config.toml
num_hidden_layers = 10
intermediate_size = 896
hidden_act = "gelu"
norm = "layernorm"
qk_norm = false
init_std_down = 0.00503
batch_tokens = 65536
dataset = "wikipedia_en"
Each number is 128 + 32 x the weight over its row's rms, rounded and kept within 0 to 255. Layers, rows and columns count from 0. Numbers have three digits each. The size before them is the row's rms in percent of the matrix's.

# layer 4 MLP up, 896x224, rms 0.118, rows 882-895, columns 0-111
105:089087179130137148117103126118135097102173128163082145134139110144094089199099072097173165140139122113103121125149035093146081102151153147134124124136204137091114145125119093143121130080142147145117094158130111123082167138144106122148085137166111115160127113099092161165099120092082127152147115154151175164090136103107161094155148083083
094:134142126104118118103175158195079099149119081140152099121124080171167069122111119136169101181145119168109080126065098090097164102164166113066089164099163134078133222174173132113111127086153093099169152124111129183108109096105117121122139093106172109181148087138099164123154088138105127117119083209106115145137067141155136076106118066128
095:092066122150146182114153080190119098115176129156108095159117181107110122094132123124146210117131139132105113166149125154140075173176071112132158167139124126173111140142085128063148158076130105178099175119167150130176083134102108112109073140130063101121103152121112155113106127149106159217093122164067166179129177116133206135108126090112
100:094135132132079135138155113120159126167072115163180148140120140168136153107079176154152110046135127128133157091169113104153115092158072111116121127095074108224163103097133152131124110098050094153113101080097104255084145077180145121106172136156132116177092104165073179149143130119123103179091129082114113082117097144099125063125107078113
100:132147162046078117107153128139114138101161069105107174115096136137119107122118118154113147156175155170110067068162146167139174153119090127166090123138080116151064125095092114135129142146149153117160131099145102150191069128146153139190161163108148100139120167075175182113193105132118085107058170135147169151139170115183077100142095107161
104:096077089152134122133189106119122138064142151092164168122193119122180148159060100080166120053151152138134143051138142107185124096111160076130146173084108119167125114092106124140116135074136178132096157147123138095166129108122142111096181086159155154132124125131115120184155131054152151111096128108117089122159140123109069138162104160179
103:143131112147120154163074111087111109156126133144107183160103113134107138134148114168183144140119075128182163172157091127172127108115115161114153163130126122143153111186081094172145152141117088116151101107110063104124092092117068092200188084170048083100106086178079138130127158103142123129061136123179142178152147121110172156145126156038
101:138099142121163198091148123183118146116182086125071114111097174115148130150178146136108139175102144182170100166151122120095118138102141145056161126075148090110147151190094177198097134099116146126136087130133143152113171134086124128148137156093161151098169105107137139147089150154155087213162148165150166098108078130155150109073175090093
095:130111092136099106149116087148102170141144122100069143138100087130116049109130117135172118166102144157139130155103128076180124142181095157079144177137111156076129107124123115125080119112141163168109111161133189130101080160141098100152139139148163156168072093132115064132105091100101082110168101150149128130156137106161113120151189208118
109:128130163085138181118128131156135120149144191149209119084104114154118105153154079106136139119156165090146123155159134126168159106133101161140116133140146081124067135147113127122103126143163141163083140203193124141163135136094124176093151138140132119084127135169154100169074155115048159164153167117103142207140161106189111143117138145100
087:124117121151126092071086097085113170151105137078073141034129142181090145135139160130193201159150122125096105114140200143085147098159115143116131088193161168155113150203176112150142069134142122153089090142144195123158129131161137090146176147151123123130094150142204130139114102165105094123120123169056092150061153156175172093116147097159
106:124141123168176112143156165123105103142190168126138121130136126132098122165149114126137162170121168181099106077115175124179171135157096113122125112117094086116110070110143194156133128167163155121147128104171089188153105112119133119148139055103197158175132150054143108209081103160138153117107135113151163156116150135179152085068134134126
112:130145118139087144162176101150131111064112142103164148107130102112098168156154055159182172182092148212128102117180086146079070077089148112101154114110122131149149111211158135138118168186163096091094116155192144132086112151157074109160191098154147116092113142133094112179108168166154159091190097100122091173148108120139135188154102171110
111:133132113181147098032141191111146118131145184132126201125173100172183159162099176147136137160075090194103158163162139113164127139117148189125133105142094116186114121093109139077159181098087109176087116121116132154120079151181151108113156159125105033178143113131148168160110134074081113127144137148157162158164134108119142108181139094153
# layer 4 MLP down (transposed), 896x224, rms 0.109, rows 882-895, columns 0-111
101:149144081134066140143117099131130117163066150138136125121098090102101143120155122176157127103129134135102166113139122109205128095090123095153097208132105124134095123100114145152109081130081068146131144125107211109057065096136180101161111138131118152083118153147108139120156109134179188125097130078132124126121118140166075175062087095096
099:091091118130160146114164150140105092135129103127135076147142108097113131137142080125118129153122121148167097176076135094105106137080165097131143139140151126074166143072125166114067095092109145097125148092041098144145094179069116142071145123109126155114105117164054105124070141170186202097190099160134084085193147156161128130142166191171
098:181109128174126105148087132092163111179117141151189100140105127162158126140128082142126171117144201127143153080119145157115122136145175149078165158102102141110180191069118105092050168139166144143106154141138129150152149156181124126148183078182134172122127100085082078138094103098085170138114124082125169146046120078110133102076192142082
097:110083129156191182163148185180109121168080136152137177144090186133112113129111140113180143102155141163165079062122196132120121098103112126114141094169135112109171127115154102126120105095174150113099179095134131138108187164133035122129186096092071077117187139129145107063173119161113155106139130148113118122152116059101149098161119139143
107:126155056084105099090145209097102091111124144097122115187098143114131139136092111149194126080046171080093087088149116120133149097134127135121145108147144131113142142130124102157115084138149128140087102155155131152120063145118133134075141157142085144125145130171194134137078141137135126100183130124145162075111066162135182156126142147131
104:157128140136053109169178129098121096147096123167155135137151152124145122092153104158114169193166098136090128171145101196093118088102145119129183114100146118099094061133133143150104119170138134107082110125183108155214153150174148136123140107071064070158172191169141112163136160080148152119136106148116136056102091148104164114146108150107
107:114096184107169094091168119153132152120110148147175200091136185086114115098138159157148145074177116112144206096091060120172128134139107192133170124117124114190092114161109139112091095091081136096115104070144161158120159144057103079130133097114110113164129127170075114108089150144127162125132076144177142153121143128094153178089106130101
099:061115075139099128217110057153069157113115126136130101137147150160107152106136082119089157060137186091073139129134137100157193107121111125118112117090141151139135136157118120146193089158033164119133123119083163126147127134116105135163097118166120098155131137145096090093105128114146156096148168119131120186102094102084164122139147121122
089:103114098165117177096108145157049118192118166081095118152143130162104130170122139159134147118123127091125141156117116137107165139147095095116172145139131104136159077086115077083167143164088149145161078105117109140136167150115124078129144165136120141111151106059055084132168119131112117123091114111153121143116161124118171145150114159130
097:130115114089127127098105074131089191164189102130142136163140155156127137071180148107152105096122124118148087116184114176106119015118140119103122150109101137115118092112127176127108179146083139185160071149113135124127153093098129139095191068184170158115158196131127104110156059176166124082174078098187077112140147133134107168100155149120
086:108071119119086112082129124074088134104126151093085182149119117083123100176141169108142180145100124115128117123163149165142077115121112153132107108135132213151123128176117103132096177092127033146167130064154204161203058119135109110142124109164131137160119140101158099125160086111100130112146074115148135171185131146125107122126110129138
113:121159196109119124148128107165150126113146138050124117123084108115134150096104061114135104103138128125109191148149131143166089121138121136145126149131112099078094174139153134118169078119197089115125135122136125194127112176109162153108149148153163174117115147060145093078114060138155118146108158093094062165176123128106124123156158136110
117:056166091105095146101181112144134086111150178181111100111169071122126129152152123197151138132111132170157100151174110115099127112052088179157096130168199149112148090084089090101138144152127132150129147093151101086114166125144119168117152115151140132115180143116128135227119187166095139124101089069097106162165126096143157158168135113172
107:131105149041120116139180142080115121136111105079100080107119132148113109167180103122152102145145128098126107147136140159095139138195084157163130115141039108151164154097087133174145127120108087109146168063121141148100138113079110132128082130147095194116163144075132179110152080154107094150124096119171099146104092090157127114127204129115